Part of a small language model's weights: 14.7M parameters, RMSNorm after each block.
Each number is 128 + 24 x the weight over its row's rms, rounded and kept within 0 to 255. Layers, rows and columns count from 0. Numbers have three digits each. The size before them is the row's rms in percent of the matrix's.

# layer 2 MLP gate, 832x320, rms 0.131, rows 155-168, columns 160-319
101:147130129141148103144125126132127114148088108103155130153128140121118120148121166120143126100121147120121091149136092101161107127148089122158155121084149101120101104111130135122136149122124089144146113137168111157098138144084123130123096145123066118141151116162110099110137152152140080135114110133109122106116131138165088103108135150105107085137111146101143127113111129118143119126136117174096140091139160136087175144085123122136141116139166130121112087115118142201109097120091163
101:119127109124140134101146167130119117133149128105178136125156121138076104132143127124144138152157144149171114119112147161129104160113115131131127131153089140107104123118142162144162096158161145098103080133156092175150150143124151111094116139101137160125140134110132147151100105129146092125154131159111101104133091135160096113152132120128131128159147106120114124121112127150154126137154088135119151076112133112100117130112174138166082151106122124091144114138142085107153069142140116
104:122099120116160125144088114113114097151102177137140150160156126134142165140146144163126118127161164111112167140151110131084151134172172155116169157128160099079130182105126146091170108118112135170101128126143148140095139117045117146117150130125127130119164146109146153146132114106095116103130102117109129123129138105140100120155151159154080158121095170145081123127159130122086074075116142126168160148157099124078137145164135135107109115102139103116164170132156121172142102134093136
101:147157133112145116125141085137141114124112136088101148135151125145175138168121143099102149111138131132094187149113126127098122121090120133174148110135116135144084157126124168134105102135165102133092134135119111149137154118122102125109119142167126119150158103124100121131132145094162135131151122154122103130124097122142123081089136133121121125158123114123127131084113134143153131123084135160190155134120125151109143107129126128132143108144091149118146073069145107154123139144125120
096:129135105099160083124154108095146126115117107151144124122128120156112160159120170160121143134110119126121140110146078105096103120118129146118115123170133106155146117148075118154172165131158101156113124140154087104135150136113141105135096105125127133139119145138119104135101140087085129152145122154125093135148159133134149117126112104136125133123144114192161119104119111180127115141158130167106143127106127118112116167090127091137095086090117119134103170121094113082172119155147119
103:117132109158128171104109095143069140120087108144159123118124115124165122122134137107137141072143083138105073129108123085131147139134140080141110109159110121128139112132093164127118096169133147113103124105128123118102106176106060135124160129089157122113143144115160113109135099139142146107163157130093090126126124152159113138108117115157107127136110121142124151143104074114107133096149116107149135112112116151126121103130155148110130120154156143122153147127134117101158117138145092
101:100103110094125175169103121127138133093169151140145149121143127111182136154118098163111116185109075071097127131161131115164154166138155140107128110163131168123102122145125088101140147156135126164132155116118131102083162135138116160132160116094137106130133103140141113145159090164125116153140145139126132119152116085134113149174095139131115122116098150159159150134125096151111112100167149147161112102105136156091099137171127112114143151107089123138126179131119119115100181121152140
109:155095120146113108101124149147123134132110136090116105107162131144090115096126123102141138118121103184136112139141154101076151122103140128075116157197097101118101130165138155152105144176137158149157133134130102113102106119063104134085148123147147141136121127117147148105155100175136121139074090117109128123150141105108150101148101092155146169100164155123093097093091110167168144106162157181115141130154136115104118150118144137138128112124132085176146154170152125169109102134143114
101:150113138115150101112060134158147113109079152143137105125152187169149152126133094135107132106148175143183091091148140166181121109137167076174142122109091116125173139122122136132130109143110152137111127073182136125118145136126137127158124132173130100153057202151156106131130135123148133133145140113099137131143114130115117137154131138155123092174135112153115148102147109149118145155129143157122143129133143130147116078157149107119124116169161127144097130102128138166187093111107146
103:161092128095112140126171164122118118131158185103118167151139165135070106117129104098150095136165150114111126131122159147111128112174126092114105160105109095124124132083137142137130125149119137145102151123177083148158136162114109130104160143111097118143123145093095133130133132121112108091100117155090091144154137180123133129131123120112112151114133113132155152126145178139119162171124155112120110142177138134126112128096119139168082149125165132084142128160120146135130119148157092
100:105143111135132145118122111162116143149086178131086112129129097159139135142142079130167120094135096091106125118125122121139152140146156102101133144152144139175138160145143116122090129131139093173154111153097123099089149128065106126146126131156117077134168108129143088120134164082111079133137108139127152127130138107146123124154122158103124106130166113125118152167166151138088061116129170138155109141153137133151152158129128124158150133129120120099149128129163174160123152115153126
101:110157111150114116135111106143104152134106127116131174133158110118101137129150177174099096122111130180104174124134147151130123138120115142122111109107130105159126143075137133094122141085144127104112144114083098182101126125104137092136179106109146143137133130165156140114124080134106120155142135076107134130115115136126161149120092124144167127122128154154127143137095113130140107123137100148120128157131143167113117173107116099160079142098115109130120135117108157144124147148151090
098:122140100151132144100101151165131117098129152111123134126125137101107135140131125143095136086115118135117101139133138155173116106109115134116110127146127082099118162156137103133173132113131123127128130102176146149143146099158091117184088132119162117093181090087108134130146125123181123181116137079123115115081128098158125089132137085107084105102134167105138169138130119132146150142124123125118106118121143140138106132156139128108135083118139153163145125118141111089108148118120116
106:116180107093135101137167133141170181136118102125120068149146099175131137111118164159135093095153110128129120133107147131101112162142102127132089113109159138130117128130082108123105122114094138141142145132146132121156129118151155131090136115080098147091152063122130149118134130126127116108115100098099141126085110096131157112148143136112118117102166096112107135134116050139111128167141125131095098131157142150152135152127187115161124091150135114126169142137114157079139177160149102
# layer 2 MLP up, 832x320, rms 0.133, rows 155-168, columns 160-319
100:171130123140123111173095122176117128106150129144122104141145118081127098166127163073118123157107135114136128141150123144129113143144111173140150161124126108096150121157154140123114107157124147147112122154144168113070158096167137120093125110111149127113114122151108135131158137153171148145123138122106170135101095107148100112086146163126146113124174117137099110127074125100148152112094181199091162128169118189101151114131120124119162141098136101101150165137157147148107129086125162
103:101092118155089131114148138147105074128117121123153116068120104130114126102132114150165068145111100132160143095113101138090178082117144143145190123142100133106116125132099123140098138129147119117146119124123101083135100124131153128122114120172144160136122131148145155134103106172157123133151157123137085134137157152140105088121097119105086117107098093161154124123186134133161162153116097157156135095109098124119164155120119115122131088135127158124074144121089134105111101095106147
101:132121129140103127178101134151139123161111137156123134151178146124137129157130138171120075143105126107121161118145146098158144136136082083145140114138138120125153107140143172124131142107148154153131156164115119101122127166126128095176127112182121098083143185137144149110184125156112127138180134139146105167136147148171085101095157183101100130144141110116174099112154146101105113109142125104123104128139126105075131120107153132122141119120084116142139150152132141123101106147114127
098:175142152110107109167167093143127163093132123140115122144121120104137138108127143137114116076144111107122149154137120151125151118146138123097141139152094155140125108137142125087111089099092123134141120116150107143118082121122096164096104138146110110131179088169098158121084135162156112148126114163186155112110099145110118122092096172095074105109122072136120106117122118138134148124118130169164146114114118101145081087098139116125142168156133145122100107154149138122119125142155119
096:104120113115128134119126134108143080160088112103102172111113100112123137157141116156116103152110126106094150091108125144083179139120142141088086111143166080119118136110136159140113106117117112118157085135141094128150177164100153098192066060161124115136141135119130119126143154093154157105129130122120119120151110129129126115127129148145113110090153160158138128127111157103133129152142146164149127124146093146131175140118133101128114082076187096118113100091108123113182118091098135
102:126137105111150124123078130163130127155153109139112138159157154112119171135106157145141104103127147090107134106096135127153120139164122172146148162146140140090177175128145105123146122093092135111151141169098187089128134109091129148128069123123096110107109100144106144142116129094177136096126130132147125141101117094173130129150106146131103153089147127106127110132143088157133119109123122160150121134135120129172087128144092170158112106108139132132140130115111130134110136139132172
106:104175145120137124153093143112145138131146153122141155164146127172126102139115137162120142144130132105149147125133136123150171113149168082090146161133142135155138138110124083088117169122120146184149123090132104168146179133160122095135137077104160108137136094109125119150100146118149135126144145106126144128104114116177103143147133161135159126156114106081140135139134125116122125118134115158120139070112165085089055152139087112131107131119136111157141149124119136114109172143127122
108:141106109109133139086152119133129126108120130142160145153138111168116107119139115096163113135131109152111131104118147155117126158094125123104091116128114133115054126124119105141115186099145136141151067138105112155094129124084142163156149101132149121149146160160177141116154097111146118139131127128147148105115171091118111130137122096126123101112098130092125089141154112123123136179193114123148176116126090128121097122129131125138159086151100134120156112137087122170138148153147149
091:118137108154184122130079146136149145099103102104134133106106112134169139167134121143167109110141126118130128102111089155147134123105113081127142099124140124156135117092116098109156146135084157094125112118165138106161125111109111125122144100151164094168110107169156140149117086134081157123084128154151110147168127152155131122160126167075121126150119110137117149158122134141126136164118121120143086142162111129094086110088114139180193102138147144100114130132170138115107159172166152
098:145140134145115104154098113104128128114143163128088151081143137150161122155114151124105130088119126119113126172158126112155121122140140164160134112143180095173090113097178068136136131120153172137161117090131117109121125129165114097114164118135146143138116169135134167097134101169110122147132137091131139116111114121138143149142160115146146097154133160127120177140111143109172112094142103124121141130083151135123150126079083157148114136112128113091122174131132139142117107110134130
099:150163093115154182096148151169103142113111121091103150090123096154118129097138077118173157155185085114125161140126107183146113120106113127116148112149119155119107099079153150088131143138132139109124119082098143099113104111107110135141119126135135147108126105155188118114158068121105131137140146121135150159124141099142131124136129137107130070160147101156155118143147114135144106132142140129164142128146135115135139119123144168102093111115120088103132159117151152123166137092147133
106:110107129148163149140169092120133137111120112087089106149110140121114108126107169132169150094142139106126107110136125162127141174099129115132123088121122111112122090152145158136071130147119150152099163134149112131116120157132113134123158125138144095115129130098097178134084107139127139113114111123143143154117099147141089092148106100114129081116141141166142132093138138094135146132167145115115109107103144127119081129142099145087131087140126113121117095171149149123162091133149098
095:122113125118127127112105140144099092132136134098120119119157109120131115085153099123144141123122123125134145097104131119116114104120132105158117108139136157113112158078087093174092112156118122143155084165127126156092113100082123122088142137128097148152114126129124099129133147130135112090109157133135091136156180102104152136139167165128142126130124095126134105131133128145158108082081137119109106154157105145069144103138124139163149138179167091089101170143130097135139130079161115
104:152082132101122147168146156090104103108133110171154153125158097098120145116106127119107098166126084135163141136179130139099134118148096100162124145146096141139113114157160115152131149125171112143142090134108110118150111128139113129133129105151122094132147127128152126138111123135112109135092135134161108109153119161133156125152149118112144131092126177137109126143140198132167145116082101131125162104082121126125135140156122055141134111099136138147147099134157135154141135132115163
# layer 2 MLP down (transposed), 832x320, rms 0.12, rows 155-167, columns 160-319
099:115147184144117163106162140134134109156099101130130158141153097141123079134131144122110136110141163086131130128116139097132131094110177134130134094107130150132128127119156107130113113112140135118082104164163126123164130107152140106188130118147158151130124094109113137120153090169120101183180058102147163112162125126111141118176185162095145136122107157128112152161123139074099118122114168092198122142131150117126099176178106112108159144149133168110110155146107137109147137121128094
101:128152082128118150105111135136104106151123131128062129157098079134143155134144121130129140116135157156077155173108100164161125117097174108110104129157179058178162114121132128111130132164113139141136098096141121154113127123123153139117102101146114110119148134137124101092140129102144089135137131101168110139133102130163099109153165083112133096162137107112121120133169107122115151164135155150121147131135107142105157093112110095125139137144091122082144137112148183149145194128060101
098:117115105156129133144114104138138138123132129167127131125141127138140172062148090108112156151113091115129136159082122120119143094091121115110130132130128113158076143089118086126143107106085130136088133084174153099107152133184108108161154166081121109102132176123147110117121136123146111136086135143141126109106143076145112137130115129118122140170149103147119115147135121111112188116104130149140087117092111134122175119133162156137090131132119140158124127158164139133175117137180111
097:151145113150119099159108130165116143126089129101093150097162087141166127128150156118132122089131145110122123143136107110097170130098163151132119122110125132111080191123110138126073111136111114115124106163146135140128087106151160165114100136152109111163110079110100137117104133162164132158130125112180097137131167130095107153143097140138158124103119165096071086135133128147123102107145117114135115151080134145146114100134128111099149162162140144080124147130116140145126127137145102
103:154090151102128118162127138167103108122134152109175165079172109132115138129160149112142151131126115133145152110111149110122138140179095100126139135164130108111097157116112134101084128111080113123136162166114168121104129136160118154115125137100136105125123133153112093139169155153151118128139132139131114140126056121150127153099126157112141142161097112109099135146107073076121136141099116096135161137129139131078135123110158130124158158161104143125178108136152121157114119070096136
097:136142105120151086138132062127178134129098109113118135085137124161161146095139089073150122113163124135093169126112144120142127134132135112127106125129163090141135133096153174197139093135149122084115128099112136177138110114123151149141095115122112126177096141132134118124114128103160142114133135105174131166120156091156140089142122159144126130155087074100137154102132077151148140103148129120094145144142143115130138093102085135147124098128165148156108084109150168096103119142137156
096:131127116147157112096155144113170136116117121123108115154116135187181090133136137146140171142111092121142124085124093106135144125139130123114161137125167119126156120119130169146105179135117105124130125124129093136085113128103160149169149111138121137126119128115116144128155136148117132159128114131100126122132124119132142132085174122126154113125125104106135111132106098125164113147129098135098131127164158143149139124108117090099109113108126152116164122158150087157160153097043106
103:153157118094103141091123117157131125095127107156132096157138110152122141106138141164127087138083141182150093138119117170085110115159180080129107121107193121142153127076153150099145140134135145101112165110129129142097115142111118105097130135134135117135123124118141101094121145144145132128135128135150131127131168165113161094092114107093110128154127116079101102119087135129178161126159098113139137156124159130127083135121111129147116140126137068103139132123141158129108164110174124
100:103120130148102165110152068137089152105110152143111126144108129109163119175145098124093178147093146090119106142143144072153127115098114145121134145109114118160128130140118111107090082175159161107131106104135135109114158115137109166138121098170105114145146092109118122116141139136152070109123154141139140126142162105165115108136187110117176103121140156174111170150133110151126108167125142143127116093121146129128153127124123154102163089150149127125116127150111122167146133134131173
101:143165153126115074135099113106165146123071144103137130119169128116123141102126112149108197130094112149165151082118125127155181107146130132160145115119187166127108096135109130131129137108089160104144123096092084129157100178137165139126125102141101142115123134131114120098121163140156113116107114096096131095143138118090171157104110146169098129108135131110129123149144094139104146105148122116080131106119145148129124147153158066130138078151120146161138163150119122116154109101087110
101:146107147162119128139124110147114133116145110149131129135095124107140103096144136134109122153132085141158127131129125158144130078096099095134159166149115123090111123119146085162091114142140141103085108087126126117097120116079124085113118128134129118115131149125169142157142115133139132143052125105137110141150131128082115135138105120152130107131159162124132125087109150173140097111140088175133134116120091171108136111176083114187114124087133136133104122115166117146139154159126131
106:110148163129111123121100145167154179131154122150125138182136104103159042134146147179098120161100077140097178122132138099116095209080205107122096103079133124132123157126147144146123132137124156129104128145137149134093184131138093133139149151124128137084147142155129143107162171114119150115107135084103179141123141167150100094133099127164121104136131126159152158122152143136128106136125124121096108180132152130165190162101156148117127139094121138149136117163145091106115143118138128
100:085129150168108145127134145119150094110127124110149138113158148146140161122119106115143103139131130134096158159119110125125083120123129175129135139131100084144125085094096162077080106126128136112145173110149111139122160134120087105128161160142161103107152147135145161131165115125165101119091118150115113113099108137117100096138115107126106144130115104110130075126165132154150155095111121149121109102146127165085111182112154096133099177150102161154093121146124127129112175154146117